config = dict(
    hidden_size=576,
    num_attention_heads=9,
    hidden_act='squared_relu',
    qk_norm=True,
    init_std_down=0.0395,
    optimizer='adam_hyperball',
    decay_fraction=1.0,
    final_lr_fraction=0.0,
    doc_mask=False,
    dataset='wikipedia_en',
)
Each number is 128 + 32 x the weight over its row's rms, rounded and kept within 0 to 255. Layers, rows and columns count from 0. The size above them is the row's rms in percent of the matrix's.

# layer 6 MLP down (transposed), 2304x576, rms 0.0395, rows 1990-2036, columns 504-575
size [107 111  87 100  94  85 122  95  89  87 105 117  96 108  89  92 109  95 118  92  89  96  90  90  95 105 106 111  97 101 103  95 115 100  96  96 103 106 109  90  97 111  91  90 107 102  91]
[[113 159 149 185  76 108 131 100 159 130 155 147 125 158  99 115 120 141 136  85 100 107 148 153 126 198 157 102 114 125 209 198 188  83 105  92 126 119 198 153  88 115  52  59 142 105 127 111 122 151  81 107 116  98 124 157  90 139 151 186  90 122 115 158 138 134 121 104 168 170 124 128]
 [163 130 150  91 152 152 142 111 111 153 127 158 183  57 141 119 106 140 151 136 128 136 173  83 130 127  94 102 173 167 135 194 129 110 177 139 137 119  86 156 133 107 117 126 151 105 105 125 145 123 119 128  78 123 108 113  49 132 101 126  99 174  92  72  93 181  82 207 173 165 155 102]
 [135 161 111 116 146 107 135  72 126  91 114 136 141 183 111 134 181 127 153 127 110 134 166  95 160 183 184 127 132  96 132 101  89 154 115  86  87 162 167  85 147 116 128 120 152 112 151 144 145 198 126 150  98 103 191 105 104 127  86 130 122  87 145 133 166 123 153 137 129 151  40  82]
 [150 128 137 120 138 155 169 154 114 142  92 116 120 161 142 146 143 124 124 147 125 128 109 149  95  92 133 124 126 126 120 101 166 158 102  97 125 101 172 139 117 145 117 140 147 152  87 122  97  83 124 108 146 143 132  55  65 118 104 121 225 145 128  41 144 125 116 174 153 144 114 170]
 [148 122 173 168 146 181 104 109 129 129 103 147 175  91  97 126 151  77 124 127  87 129 202 122 117 102 134 164 137 164 152 166 131 179 106 125 105 142 140  89 133 192 138 121 136  91 104 137  96 151  81  83 126 112 122 207 188 140 129 163  88 116 115 164 158 220 114 113 134  99  93 125]
 [138 144  93 117 135 166 145 102 103 101 155 121  83 102 157 140 140  60  81  77  97 132  85  95 102 168 105 167 105 113 155 131  71  91 133 121 165 179 107 135  68 134 134 165 126 161 113 148 159 131 147 109 130 128 133 101 155 100 182  99  75 191 118 116 138 123 129 139 126  77  86 138]
 [115 107 153 130 108 161 121 137 129 147 126 138 121 141 100 122 143  68 180 162 128 161 118  57  88  69 123  82 151 139 126 169  77  97  98 141 113 131 145 115 158 164 152 128 133  60  90 132 143 144  88 143 110 113 113 140 130  70 126 117 111 101 107 161  94 111 127 131 101 133 114 111]
 [135 147 101  81 107  84 139 180 128 116 164  94 152  83 172  99 153  38 138  98 121 135 148 103 102 130 113 114 110 103 127 195  87  89 170  43 230 126 124 167 155 123 125 125 171 181 131 143 184 165 155 123 154 110  93 112 109 112 166 126 140 135 147 126 149  77 146 172 111 108 137  98]
 [110 104 145 151 108 119 106 124 143 132 153  90 185 179 189  78 169 142 123 116 141 204 146 130 154 156 134 119 159 124 147 112 156 113 180 111 101 144 162 125 146 169 139 131 198  92 132 105 153 140 125 116  57  88 101 132 187 121  73 126 127 137 106  80 140 139 205  88 111 139 131 128]
 [ 77 216 137 142 136  94 120 141 104 137  99 147 103 131 166 158 142 130 129 117 154 138 151 155 133 159 105 144 117 138 176 126  81 178 126 178 148 156 126 132 131  68  71 121 154 115  67 112 144 180 135 176 145  89 171 169 131 135 111 161 129  88  76 189 104  97 177 143 144 121 100 123]
 [114 206 122 127 110 104 121  67  82 151 140 178 111 121 118 116 155 118 150  26 132 104 141 148 131 142 135 162 125 144 138 121 127 173  89 142 105 123 143 116 148 114  96 136 138 123  97 130 114 158 111 137 151 158  50 140  69 113  99 149 139 144  92 143  93 108 147 171 124 144 167 107]
 [118 141 175  44 115 157  67 104 136 112 191  87 123 136 156 122 129  85 164 144  69 125 123  93  60 174 115 118  70 128 143 112 134 147  57 182 110 104 142 106 119 175 146 120  84 162 106 132  95 134 106  99 115 113 140 113 113 127 152  92 165  68  44 117 159  96 140  76  92 124 152 139]
 [ 49 161 118 173  80  81 105  99 119 136 169 168  90  88 155 133  92  97 113  86 112 140 113 158 125 136 135 106 161 133 144 142  74 167 199 203  61  68 133 113 113 140 105  58  48 101 105 128  69  51 147 124 142 100 172 176  96 122 126 107 188 144  92 104 120 112 169  80 140 153 131  71]
 [121 115  94 121 175 149 117  68 107 149 123 130 132 174 115 187 120  97  68 128 174 140  79 111 130  85 139 123 120 136  99 142 126 111 124 140 151 204 158 138 104 135 127  98 105 136 121 160 122 141 132  78 102  57 163 117 143 136 138 108 167 100 124 123 148 163 107  91 117 101 135 128]
 [ 93 129 148 108 113 190 100 144 204  84 157 125  92 139 112 102 115 137 140 179 148 111 145 124 158 129 116 134 152 108 121 119  88 126 153 134 173 165 168 118 114 120 114 170 118 156  91 182  91 159 105 159 128  66 125 167 145 123 158 144 152 156 135  95 155 150 130 166 148 138 118 133]
 [155 154 105  62 188 119 138 110 139 145 154 158 197 139 128 104  41  75 189  55 124 146 168 158 163 108 147 135 145 132 117 143  60 137 105 122 115 104 147 182 130 104 115 152 114  88 137 110  56 120 124 130 122 149 114 156 111 130 194 155 104 132 161 128 130 162 119  81 116  97 111 177]
 [152 149 175 118 131 128 145 119 131 109 150 131 132 123 101 163 176 110 150  93 136 159 207 152 165 162 161 168 161 122 134 137 136 189 104 136  89 124 213  88 116 175 133 108 177 105 115 144  68 142 132  82 133 159  75 181 105  80  89 116 161 144  98  63 149 135 128  95 145 103 188  76]
 [224  64 157  78 119 145 110 125 129 134 120 120 151 123  78 139 124 138 126 128 104 151  60 103 115 151  67 181 187 128 163 120  97 164 108 165 150 107 132 116 125  81 113 145 126 139 132 137 119 193  33  86 130 161 125 133 129 146 178 113 102 142 221 141 141 112 148 153 120 106 125 104]
 [102 167  87 174 160 141 137 161 102 164 107  82 133  77 108 128 163 129 122 141 154 146  47 161 121 118 165 141  93 142  62  59 133 129  95 195 152  75  86 119 120 162 128 164 107 160 131  60 183 117 118 126 111 158 161 106 149  94 112 136 101 181 130 157 149 143  91 154 121 109 160 123]
 [121 112 109 182 173 135 108 130 127 130 136 123 141 142 136 118  82 151 106 145 153 148 112 108 136 167 171 120 141 161  87  81 134 133 166 137 104 158  89 143 131  69 150 112 102 206 126 103 191  94 145 122 150 141 178 153 143 145 124 132  78  94 149  97 117 128 143 139 133  97 150 136]
 [118 166 151  96 135 120 126 104 146 106 150 103 111 142 171 156 104 116 150 125 123 149 182  71 159 110 109 101 147  97 101 113 105 120  60 111 142  97 137 133 115 209 155 146 214  78 181  83 163 149 162 154 135  94 151 189 115 114  60 127  82 156 115 137 178 142 182 152  91 134 151 119]
 [162 117  99 177 118 102 142 147 137  21 156 117 121 156 118  55 142 147 137 144 129 130 127 167 131  92 147 114  67 152 126 163 190 127  66 197 133  82 141  61 123  90 142 125  69 132 158  96 147  86 148 173 136  89  88 152 126 116 159 142 162  95 162  78 138 161 138 154 102 103 134 162]
 [160 150 136 132 140 157 169 124 110 139 141 166  72  86 121 143 136  45 163 146 142 118 142 136 114 120 172 155 133 128 147 155 147 107 102  98  66 138 164  75 130  98 140 170 177  99 212 145 107 102 135 154 156 108 160  87  95 158 192 141 162 135 148  70  73 102 116 122 185 141 130  91]
 [156 147 170  79 140 140 114 156  71 131 114  87 163 118 156 109  72 169 135 117 152 187 109 124 165  78 156  88 108 135  94 191 106 126 141  70 130 172  97 136 186 139 142  79 149 139 107 166 100 126 136 149 126 129  88 135 150 122 217 112  89  69 166 122 182  90 133 108 138  94 114  83]
 [127 150 144 145 163 154 114  79  79 102  92 144 155 149  68 128 137  90 105 106 159 152 102 132 135 139 185 100  90 163 139 140 149 166 173 132  95 139 153 155 141 111 167 105 111 148 133 121 147 143  96  67 151  88 122 132 123 149 175  64 155 141  73  97 152 146 131 105 155 124 178 140]
 [128 123 160 134  98 130 169 116 118 114 146  91 189 141 105 136 106 162  73 128 118 118 200 103 135 196 111 126 113 118 118 127 158  63 121 135 173 213  56 120 169 139  93 131 136 136 138 166 151 163 144  93 131 134 154  92 120 126 156  81 122 148 117 105 147 154 156 163 131 100  95  96]
 [172 122 106 133 109 112 120 143 103 123 102 144 105 134  96  75 194  85 175 128 140 132 133 133 159 121 123 132  58 131 172  63 114 138 125  91 145 173 125 154 146 125  57 134 101 166  86 122 106 171  80 143  91 141  86 139 122 101  90 180 141 112 111 106 131 117 134 164 136 130 119 138]
 [113 114 134  99 109 156  91  95 189  97 110 112  62 168 135 126 150 150  84 127 102 150 138 133 114 122 131 126 172 130 131 131 126 106  95 107  91  90 141 102 126 149 107 161 150 120 137 136 120 110 172 161 158 139 140 104  72 111 123 166 195  91 109 138 144  84 125  67 119 149 129 131]
 [126  92 124 133  97 115  45 154 182 149 115 162 169 141 103 155 105 127  99 152 114 135 120  87 120  82  91 126  77 128 109 129  85 108 215  98 170 168 123 120 103 121 114 139  57 139 162 120 139 179 147 128 134 177 140 167 119 137 183 145 125  75 105 176 146 151 107 148 146 153  90 159]
 [134 169  97 143  72 110 176 111  87  78 130  71 120 121  62 152 137 118 129 127 154 122 108 131 146 124 136 160 124 125 144 152 199  96  87 161 110 177 112 125 126 147 158 101 123 200  92 102 151  83 148 128  73  90 147 147 176 166  91 145 149  64  99  93 134 158 144 147  82  99 112 133]
 [123 110  85 160  98 104 158 124  97 122 126 121 152 125  74 127  94 111 154  91 116  81 164 169 148 100 209  87 127 103 121 101 110 159 133 111 119 144 110 117 127  91 160 112  87 162 184 110 157 136 146 145 157 142  89 107 116 124 142 171 121 115 151 138  91 123 120 173 153  86 150 141]
 [202 167 124 135 126 109 114 111 141 191  88 139 146 103 100  78 135  77 161 115  70  89  91 169 177 121 144 104 140 157 100 128  96  84 161 103  94  84  68  72 103 111 159 114 108 132 139  89 148 124 166 140 108 178 158 161 106 161  96 130 114 111 154 138  97 121 137 223 131  87 125  98]
 [126 107  84 106 166 108  97 133 124 123 112 158 165  84  95 127 125  96 168  62 141 117  96 205 172 104 115 118  89  80  92 159  90 116 157 152 119 116 108  87 140 169 134 105 172 149 154 116 106  67 127 132 130 140 126 116  92 153 149 170 140  91 102 113 150 154 139 133 165 151  61 147]
 [124 127 115 113 108 125 131 178  78 151 113 116 152 124 139 118 148 156 125  94 124 107 145 141 133  80 112 157  47 133  89 119 114 150 105  86 100 175 125 152 104  66 136 117 139 149  79 161 155 123 148 158 160 130  77  87 118  95 184 164  73  69 203 105 149  57 120 129 156 132 121 102]
 [156  57 130 114 124 113 160 100 183 139 192 121 138 137 165 142 154 176 161  81 123 142 135  82 146  94  71 130 129 141 120 133 118 122  87 157 103 157  73 140 208 122  64 111 150  99  64 157 100 105 169 122 110 159 107 103  70 138 143 112 151 137 130  84 114 117  82 110 136 121 136 133]
 [110 121 127 151 116 128 127 163 136 206  43 130  93 110  74 129 176 123 117 132 132 127 203 168 118 141 150 148 137 178 123 138 129  79 117  90 119 164 173 127 128 177 158 170  98 114 156 105 107 172 113 165 109  82 159 158 137 124 143 170 125 167 113 142 136 144  99 152  63 113 147 105]
 [168 160 149 114 105 125 126 129 118 113  93 126 108  92 138  92 161 177 155 117 145 136 159 121 100 148 140  90 176 166 126 160  39 107 162  84  65 104 114 141 145  84 176 157 100 128 161 106 122  73 119 167  98 114 108 145 113 108 131 163 133 136 174 176 106 190  82  97 108 119 183 168]
 [147 110 123 121 130 115 133 111  78 118 125  85 149 113 172 155 162 139 119 167  76 107 154 205  83 129 113 174 170 109 109  84 187 178 136 163 155 131 169  80 116  82 146 145 145 120 105  66  98 121 102 108 164  98 117 143 158 162 124 104 158 114 111 115 144 152 132 165 117 108 148 136]
 [ 99 114 163  94 141 131 136 120 111  87 123  87 131 159  96 113 116 100 137 194 165 107 160 143 114 193 158 104 100  90 121 106 178 125 148 119  77 155 120 165 119 152 177  82  72  70 101 180 109 188 160 109 148 134 115 158 106 135 105 145  82 101  92 147 102 154  90 156 177 177 180 130]
 [131 139  90  89 132 151 106 111 130 112 138 145 114 113 131  94  84 177 146 167 120 143 165 142 141  78 164 149  84  54 150 154 179 151  89 104 172  97 156 102 129 114 112  48 154 145 117  79 120  78 142 117 135 114 146 132 154 115   7 128 161  67 128 120 144 143 195 111 142  94 130 105]
 [111 101  81 117  92 132 137 141  67 131 203 161 161  95 130 114  95 129 162 142  92 102  90  92 116 105  70 190 112  67  81 154 141 169 177 112 128 158 117 112 151 110  87 150 131  85 124 147 156 133 146 120  82 117 149  94  76 146 215 113 131 119 147  98  74  88  98 142 133 174  69 101]
 [121 200 142 170 178 140 135 152 134 173  52 152 138  92 146 165  90 173 134 119 135 111 141  56  96 121 128  90 136 141 111 105 127 137 124  99 108 139 176 149 149 158 154 160 101 178 137 145 153  71 152 131 103 166 147 110 108 133 106 119 143  91 167  91  65 166 147 171 211  97 155 113]
 [145 182 129 182  63  88 179  77 129 101 121  92 152 173  86 117 116 118 140 118 102 155 125 106 150 148 144 102 181 131 103 120 102 183 109 133 152 140 152  98  74 144 156 145 178 136 136 106 119 142 159  99 121 143  95 139 116 175 105  98 187 116 142 154 101 148 117  90 147 128 113 134]
 [162 109 138  88 120 137 155 159  97 141 178 125 126 131 125 124 101 134 142 166 136 121 150 147 114  71 144 138 134  75 131 122 134 108 133 125 137 157 202 120  97 127  91 114 126 122 115 127 130 107 122 112 157 179 163 119 132 182 137  49 120 135 108  75 118  84 151 158 118  75 142 109]
 [ 60 118 132 120 163 124 123 131 134 146  82 158 155 159  56 184 139 103 116  48  62 180 108 131 128  98 110  90 173 118 141 169  77 184 130 107 129 126 158 110 116 159 137 105  63 147 165 146  92 137 149 120 159 230 133 159 101  62 150  86  96  93 136 150 129 142  76 139 147 145 137 111]
 [181 184 123 130 159 150 129 131 174 124 145 125 106 119  96 116 143 133 121 136  98 129  86  31 179  90 113 119 161 121 173 123 125 122 184 170 157 124 112 116  97 132 132 149  95 128 133 162 102 170 143 120  60 108 126 114 172 167 115 199 168 111 103 159 106 123 103 100 158 147 147 143]
 [100 163 165 151 179 166  68 135 213 111 111 150 175 108 123  96 129 135 110 110 153 160  96  91 130 139 122  85 114 143 120 136 105 123  89 103 101  75 134 170  78 148 118 136 122  84 158 155  47 117 156 157 136 114 129 146 121 138 128 121  68 137 103 105 137  89 165  80 134 146 103 110]]
# layer 6 MLP up, 2304x576, rms 0.0395, rows 1991-2037, columns 504-575
size [105  91 101  89 100 122 102  95  93  95 113 106 107  97  99  96  98 127  98  88 102  92  95  93 108  97  96  90  97 105  96 124 102 105  96  96 110 100  95  96 111  92  91  99  92  89 110]
[[148  99 122 101  89 135 136 132 109 119 171 156 115 121 131 162 158 136  95 112 121 101 161 118  80  97  98 144  33 124 129 152 108 168 148 100 110 155 125  69 188  78 169  90 161  91 102 113 130 128  65 139 113 104 124  92 141  26 101 133 130 125 123 132 159 180 136  91 108 155 157 124]
 [143 152 137 179 136 153 139 160 169 117 170 129 140 153 163 115 119 141  61 143 180 176 111 116 109  80  97 106 170 147 103 119 162  87  70 157 148 124 130 150 171  88  90 174  83 124  95 137 121  58 152 121 114 140  77 145 178 136 151 148 125 155 145 128  87 136 129 127  96 121 154 145]
 [ 95 144 143 138  71 185 186 102 134 119 110 105 156 123  95 154  94 165 101  75  59 149 133 138  61 150 182  97 125 125 118 105 190  91 111 128 135 187  83 125 132 124 177  23 132 140 134 136  98 156  90 159 192  90 143 178 126 152 158  58  74 134 131 177 132 185 139 137 155 160 118 144]
 [121 107 123 130 150  58 147 129 181 124  96 133 116 158 108 161 124 137 151 138 167  98  88  62 150 168 107 156  92 129 119 125 144 129 147 138 148 155  94 209 101  72 153 120 144 122 139 188 161 152  99 146 169 118  94 121 134  82 110 140 133 142  77  99 152 129 128 155 144 161 147  80]
 [157 159  93 120 130 168 174 131 106 101 133 171 152 152 128 119  87 150 110 204  94 117 121 175  82 156  80 147  99 132 174  98 110 113 105 187 123 100 137 101 120 104 141 132 141 106 113 119 149 108 120 151 155  60 153 115 185 162 130 133 160 129 103 158 130 114 166 103 155 134 135  66]
 [138 141 155 148  87 195 147 101  84 134 133 127 144 118 100 129  95 111 174 140 131 132  89 127 117 137 178 154 168 154 153 132 122 153  58 126  83 141 144 173 166  94 125  62 149  93 156 125  68 141 121  83 176 115  89  79 142 182 125 120 116 106 127 177  92 152 150  97  87 116 146 148]
 [102 133 132 121 108 131 140 147  67 118 153  88 130  95 131  90  87 128 128 156 130  79 133 174  82 121 149 171 171  95 141  65 139 131 134 140 199 126 156 115 124 172 172  61 115  50  98 147 128 124  83 123  93  97 136 125 141 184 131 117 193 123 126 167 129 119 110 111 100 157 112 119]
 [166 170 134  92 139 121 150  89  75  93 127 134 129  75 106 131  97 110 164 151 145  83 139 159 121 123 100 165  82  99  95 153 140  76  90 124 139 162 115  64 140 109  89 159 106 149  92  70  97 137 128 162 200 151 190 145 105 119 167 115 134 104  76 174 100 104 110 104  79 154 151  68]
 [181  99 103 124 162 152 124 134 143 126 192  87 166 124 126  72 126 133 101 192  86 136 111 143 105 101 130  87 150 115 151  93 194 116 142  67 104  85 134 165 175 173 111 166 127 120 161 120 120  89 129  74 122 152  85  40 145 171 137 117 130 217 213 101 182 185 120  61  97 119 142 124]
 [142 133 142  55 152 151 119 115 141 146 143 128  77 126 128 115 127 111 107 132  71 118 118 119 171 160 121 120 127 117 109 104 155 132 153  74 129 125 126  97 107 136 119 112  99  88  85 128 151 167 126 127 202 110 128 115 202 123 147 200 149 136  71 161 141 136 180 127 162 165 177 167]
 [137 109 137 109  74 143 125 110 111  92 134 111 171 161 126 174 103  88 171 143 109 140 100  47 115 130 174 168 142 153 172 142 127 162 105 136 127 116 107 157 152 141 139  88 155 154 176 127  74 100 162 117 155 125 110 102 151 146 106 148  89 146  88 151 121 164 145 113  98 147 147 151]
 [130  87 128 157 172 135 140 127 110  86 112 108 143 117 143 123  91 122 149  64 148 112 137 104 151  99 111 179 167 142  91 136 124 157 125 127 156 160 140 140 193 143 197 112 115 101  69 149 117 104 101  94 127 109 174 125 142 168  99 118 144 127  85 158  65 131 153 109  88 159 227 141]
 [179 168 201 152 106 184 135 147 157 172 154  91 180 125 159 102 147 162 182 170  84 161  91 134 148 152 155 195 137 103  90  97 137 131 107  90 123 204 156  74 108 176 184 160  84  90 166  81  94 114 161 158 163 136  78 164  95 144 138 131 108 181 140 108 126 103  47  95  88 112 130  77]
 [136 139 167 119 127 184  99  86  92 181 161 145 159 149 138 155 145 135  91  80 106 178 169  58  95 163  80 140 154 118 137 134 107 162  89 138  90 145  97 149 110 102 121  62  81 149 185  33  70 114  96 156 152 139 128 139 118 132 160 137 121 159 108 104 180 172 141 163 164 108 128  97]
 [193 163 120 151 108  89 175 120 124 118 160 135 126 174 144 133 152 125 107 158 144 123 125 104 110 195 157 111 114 112 102 159 118  74  71 128 124 150 152 128 118  86 112 164  99  31 125 138 110 133 131 118 150 137 108  99 115 146 126 120 123 155 114  94 170 136 128 115 149 142 134  63]
 [153  82  91 125 132 111 119 131 114 138 126 148 100 107 138  98  80 180  98 161 140 108  70 108 105 119 119  81 106 123 110  85 140  98 127 104 163 127  64 139 131  48 134 120 101 140  92 160 148  91 125 168 221  49 161  98 153 177 145 147 120 103 141 220 111 140 144 144 101 157  93 137]
 [130 153 124 155 190  77 104 141 145 152 125 148 150 134 144 150 154 177  54 137  87 124 147 130 138 166 150  66 127 133  66 110 119  42  66 120 141 138 139 170 124  41 112  78  92 138  95 144 127 134 121 169 155 116 135 147 148  74  85 138 144 176  62 103 103 114  82 145  56 133  97 128]
 [114 154  71 120 176  94 110 107 119 172 124 105 128  86 102 171 113 116 147  61 115 128  90 136  81 155 167 109  93 104 140 103 162 116  94 125 165 140  80 164 118 159 132 115 113 120 116 148 164 134  90 106 159 135 133 125 182 126 139 198 109 157 150  89 130 199 121 190 114 101 117 126]
 [ 91 176 107  91  95 108 203  80 149 143 117 164 131 134 179 161 169 161 157  84 158 122 158 188  70  91 100  79 159  99 149 113 181 103 123 141  98 133  40 101 141 132 120  71 104 127 154 135 137 176 123 146 179 126 189 143 130 112  78 176 175 140 141 125 116 142 157 145 119 174 129 130]
 [174 115 106 129 104 125 126 156 102 153 121 150 196  83  95 113 101 112 121 140 105 137  92 175  83 125 140 175  93  99 161 113 137  96 134 154 109 174 141 129 128 115 105  75  91  91 122 138 122  89 133  86 106 143 118  91 153  90 139  93  99 103 130 136  75 116 124 145 137  86  94 141]
 [115 125 119 159  85 123 120  85 134 113 125 111  77 197 145 150 189 139 101 137 145 141 144  92 121 130 142 166 111 133 117  74 161 208 140  92 111 138 118 136 105 139 112  99 122  98 140 133 107 129 126 140 127 132 183  80 136 202  97 174  93 129 138  99 113 146 147 159 170 146 141 104]
 [135 168 118 168  98 166 101 135 113 126 152 112 162 162 184 173  89 110  92 165 156 163 118 177 168 139  81  94  89 118 138 161  61 132  86 141 137 109 106 188 119 177 111 156 120 105 179 104 196 151  99 113 124  95 125  93 173 112  60 147  58 104 207 115 163 134 145 126 154  90 115 114]
 [ 93 147 104 176 105 135 126  96 110 148 114  76 155 116 111 140  78 170 146 185 166 147  78 117 145 151 167 148 121 143 157 154 125 123  89 108 154 136  86 164 155 155 134 125 206 149  56 126 176 148  90  93  79 129 145 133 161 131  88 140 122 172 153 150 152 167 110 126  95 112 179 107]
 [152 201 152 163 147 101 102  99  95 118 116 118 152 114 152 108 108 106 131 129 171 144 175 190  83 120 118 168  88 108 113  87 168 128 138 140 166 167  82 124 186 112 168 131 163 148 128 184 143  81 193 173 184 105 105 158 147 124 209 114 116 179 124 124 186 140  98  73  88 137 149 143]
 [181 123  55 137 148 125 137  87 143 137 112 101 175  64 104  89 121 140 116 133 177 114  80 138 108 173 104  97 168 121 101 140  76 130 124 140 137 135 116 168 131  26 164 141 138 135 178 148 142 168 162  75 105 153 102  84 144 164 142 160 139 159 104 123 101 107 175  84 149 145 138 116]
 [136 105 120 163 110 130 105 101 131  93 199 100 122 134 131 128 118 123  81 110 109 160 139 117 138 176 140 154 123 162  70 150 140 135 129 171  77 100  93 110 142 141 147 115  62 112 153 134 136 126 113 136 181  65 103 141 153 176 154 164 113 125 100 134  97 199 182 145 124 142 135 117]
 [220  85 175 124 113 172 100 116 168 119 151 133  99  87 158  82 127  89 128  96 149 148 114 133 176 148 150 145 104 161 123 187 174 163  95 157  85 115 136 110  52 118 140 155 104 106 121  79 142  75 132 123 159  69 120 105 182 137 142 165  77 155 157 144  82 200 134  62 122  98 139 125]
 [125 123  86 147 165 166 171 120 137  63 142 113 132 154 113 158 123 157  92 122  89  87 105 141  98 160 153 134 130  88 156 105 107 180  83 111 117 166 122 134 115 139 136  89 181 137 167 165 125 109 159 158 110 107 147 137 148 141 148 155  94 173 117 139 142 136  70 139 187 184  92 159]
 [129 164 105 104 160 159  99 139 188 106 166 134 134 116 166 109 118 105 124 120 112 134  90  93 122 158 138 135 135 108  79 150 129 162  87 146  93  99 115 142 160 134 100 131 157 135  89  96 106 109 109 168 112  57 135 161  96 155 106  90 127 142 173 126 120 128 140 121 137 146 171  67]
 [185 119 153 138  99 142 171 146 122  94 121 200 174 194 117 127 116 114  85 123 126 114 172 120  71  97  85 126 142 155 144 115 166 141  80  92 106 153 115  84  90 154 173  79 142  53 125  98  75  27 135 152 141 138 188 151 146 116  78 107 155 140 140 124 118 119  76  53 132 122 131  89]
 [151 163 117 131 178 109 172 125 127 189 142 135 140 100 132 180 126 124 128 122 120 118 159  93  84 144 160 142 157 149 183 123 171 150 102 103 129 137 175 106 125 112 155 179 150 169 148 130 136 142 128  87 175  80 150 135 114 105  98  99 108 162 114  80 157 143 132 161 157 172  96 118]
 [187 111 124 137 178 136 136 140  89 132 112 102 107 110 149 161  99 164  95 118 174 131 140  82 192  95 148  94 147 118 117 106 153  76 117 162 192 158 146 116 167 120 153 105 125 129 131 118 134 100  82 115  96  98 112 113 130 131 124 128 137 115  81 134 147 123 127 125 162 176 158 135]
 [141  86 114  90 129 104 137  76  98  84 175 133  99 142 125 158 156 143 150 136 115  94  85 147 149 202 144 141 160  83  98 171 165  69 128 148 138  99 145 115  93 151 143 128 135 110 108  69 113 130 138 127 104 119 117 124 126 179 184 122 115 153 102 168 138 108 100  98 118 141 114 113]
 [135  96 123 148 127 164  91 125 115 145 161 146 129  87 106  69  59 160 141 106 134 118 108 131 108 128 135 129 130 140 132 127 111 127 106 167 145 142  81  70 146 165 122  96 119 107 125 118 117 147  68 144 145 130 166 171 122 199 145 185  94 193 154  75 160 148 191 123 118 100 136 122]
 [154 144 193 119 100 153 161  75 138  90 120  86 163 187  94 121 109 156 109 141 100 106 119 139 190 158  93 109  95 128 131 202 106  61  65 134 123 152 110 105 105  96 123 148 116 125 103 104  89 112 180 131 146 135 172 125 111 141 127 121 101  96  86 102 111 176 107  80 142 141 112  63]
 [116 114 123 180 184 148  84  85  96 144 101 126 148  96  65 102  70 148  90 156 144 105 116  68 144 171 134 161 119 163 186  85 129 139 103 123 191 139 117 123 134 125 110 119 151  37 118  74 129 114 132 157 102 114 145 165 141 137  64 108  33 119 161 125 131 114 197 191 141 127  61 120]
 [ 97  71 108 105 141 112 105 112 126 121 169 132  51 158 153 160  93 136 105  90 109 155 130  66 219 201 157 134 126 104 193 207 114  95 138 161  95 112 103 169 153  74 108 124 132  95 124 114  75 140 127 142 183 140 101 124 129  80  84 134 117 135 143 165 131 149 123  70 157 196 165  95]
 [120 152  84 127 138 127 112  74 143 128 120 189 129 143 109 120  90  81 128 173 177 107 121 141 143 156 100  94  72 113 180 160 138 114 136 174 122 158 101 136 141 158 105 119 138 148 137 115 172 108  47  93 118 128 134 138 118 102 107 103 142 148 125 124  81 166 116 179  83 154 176 146]
 [109 118 161 105 163 153 162 102 146 121 169  72 140 140 135 129 116 172 125 124 194 152  46 126 143 176 132 141 124 131 106 113 107 111  98  87 152 143 123  74 114 148 136 155 138 115 107  57 102 141  59 125 191 153 138 158 124 169 163 124  73 201 145 156 125 156 106 160 147 114 110  62]
 [121 159 182 148 124 109 116  88 162  79 136  85  69 155 166 130 205 152  88 152 169 204 164 182 126  77 170 102 127 179 151 126 150 176 107 106  69 148 112  59 134 151 113 141  89 146 157  66  75 161 169 170 167 107  82 144 174 105  75 146 160 126  97 167 116 223 114  90 150  96  82 121]
 [172 101 136 160 141 103 125 121 156  89 128  48 112 151 122 143 199  93 122 146 135 113 126 110 135 112 116 133 158  84 121 156 202 106 112 141 104 120 165 129 119 154 181 132 155 119 159 123 156  98 102 128 131 101 135  80 150 153 163 135 115 174  87 127 116 157 161 131  91  98 126 123]
 [142 125  97 125 168 142 111 103 138 198 120 130 135  91 159  95 114 140 127 118 165 168 126  58 144 143 115 152 143 145 139 192 107 152 107 108 119 109 134 149 195 109 116 131 140 140  81 137 182  75  94 122 111 125 145 108 177  90 193 169  59 167 182 174 129 114 134 143 128 136 134 105]
 [113 179  94 112 121 183 148  85 151 124  98 138 104 104 133 145 158 179 142  82 129 117 138 131 200 121 158  91 137 184  81 144  87 130 125 142 101 128 116 191 184 104 151 168 139 121 137 160 159 183 162 185  90 110 111  81 156  89  78 132  68 120 111 143 110 164 190 146 138 155 105 140]
 [131 145  76  97 109 163 111 111  95 156 131 158 131 144 143  95 126  98  61  60 138 143 141 155 111 111 162 132 121 100 148 191  93 138 128 105 170 163 169 134 131 102 187 110 144 121 102 166  66  93 153 122 157 129 118 166 121 124  77 149 121 177  87 122 172 124 158  87 159 128 106 125]
 [127 156 128 119 140 155 137 119 115  74 121 196 156 137 165 157  60 111 131 105 118 132 115 175 117 130 133 168 124 132 104 181 115  34  91 166 130 168 145 118 166  88 162  75 151 130 122 137 119 148 142 137  90  89 154  90 117  64 165  70  79 111 183 140 136 135 113  71 136 128 114  96]
 [140  79 104 164  58  73 171 122 132 120 118 136  99 186 123 182 164 124 124 112  64  65 163 144  76 147 153 106 138 117  82 123 175 120 112 119 102 151 141 106 180 177 141 100  91  82 147 109 123 142 190 127 173  98 142  81 126 170  99 153 161 132 117  95  93 116 120 120 125 137 166 145]
 [191 132 173 180 123 114 157 121 109 155 199 134 111 149 145 133 113 110 103  90 195  99 111 139 121 131 183 127 141 106 182 134 163 147 119 156 115 165 103  68  99 136 145 151 115  78 132 152  89 139 108 135 142  85 140  88 125 178 187 166 179 167  95 144 147 185 155  96  87 104 106 105]]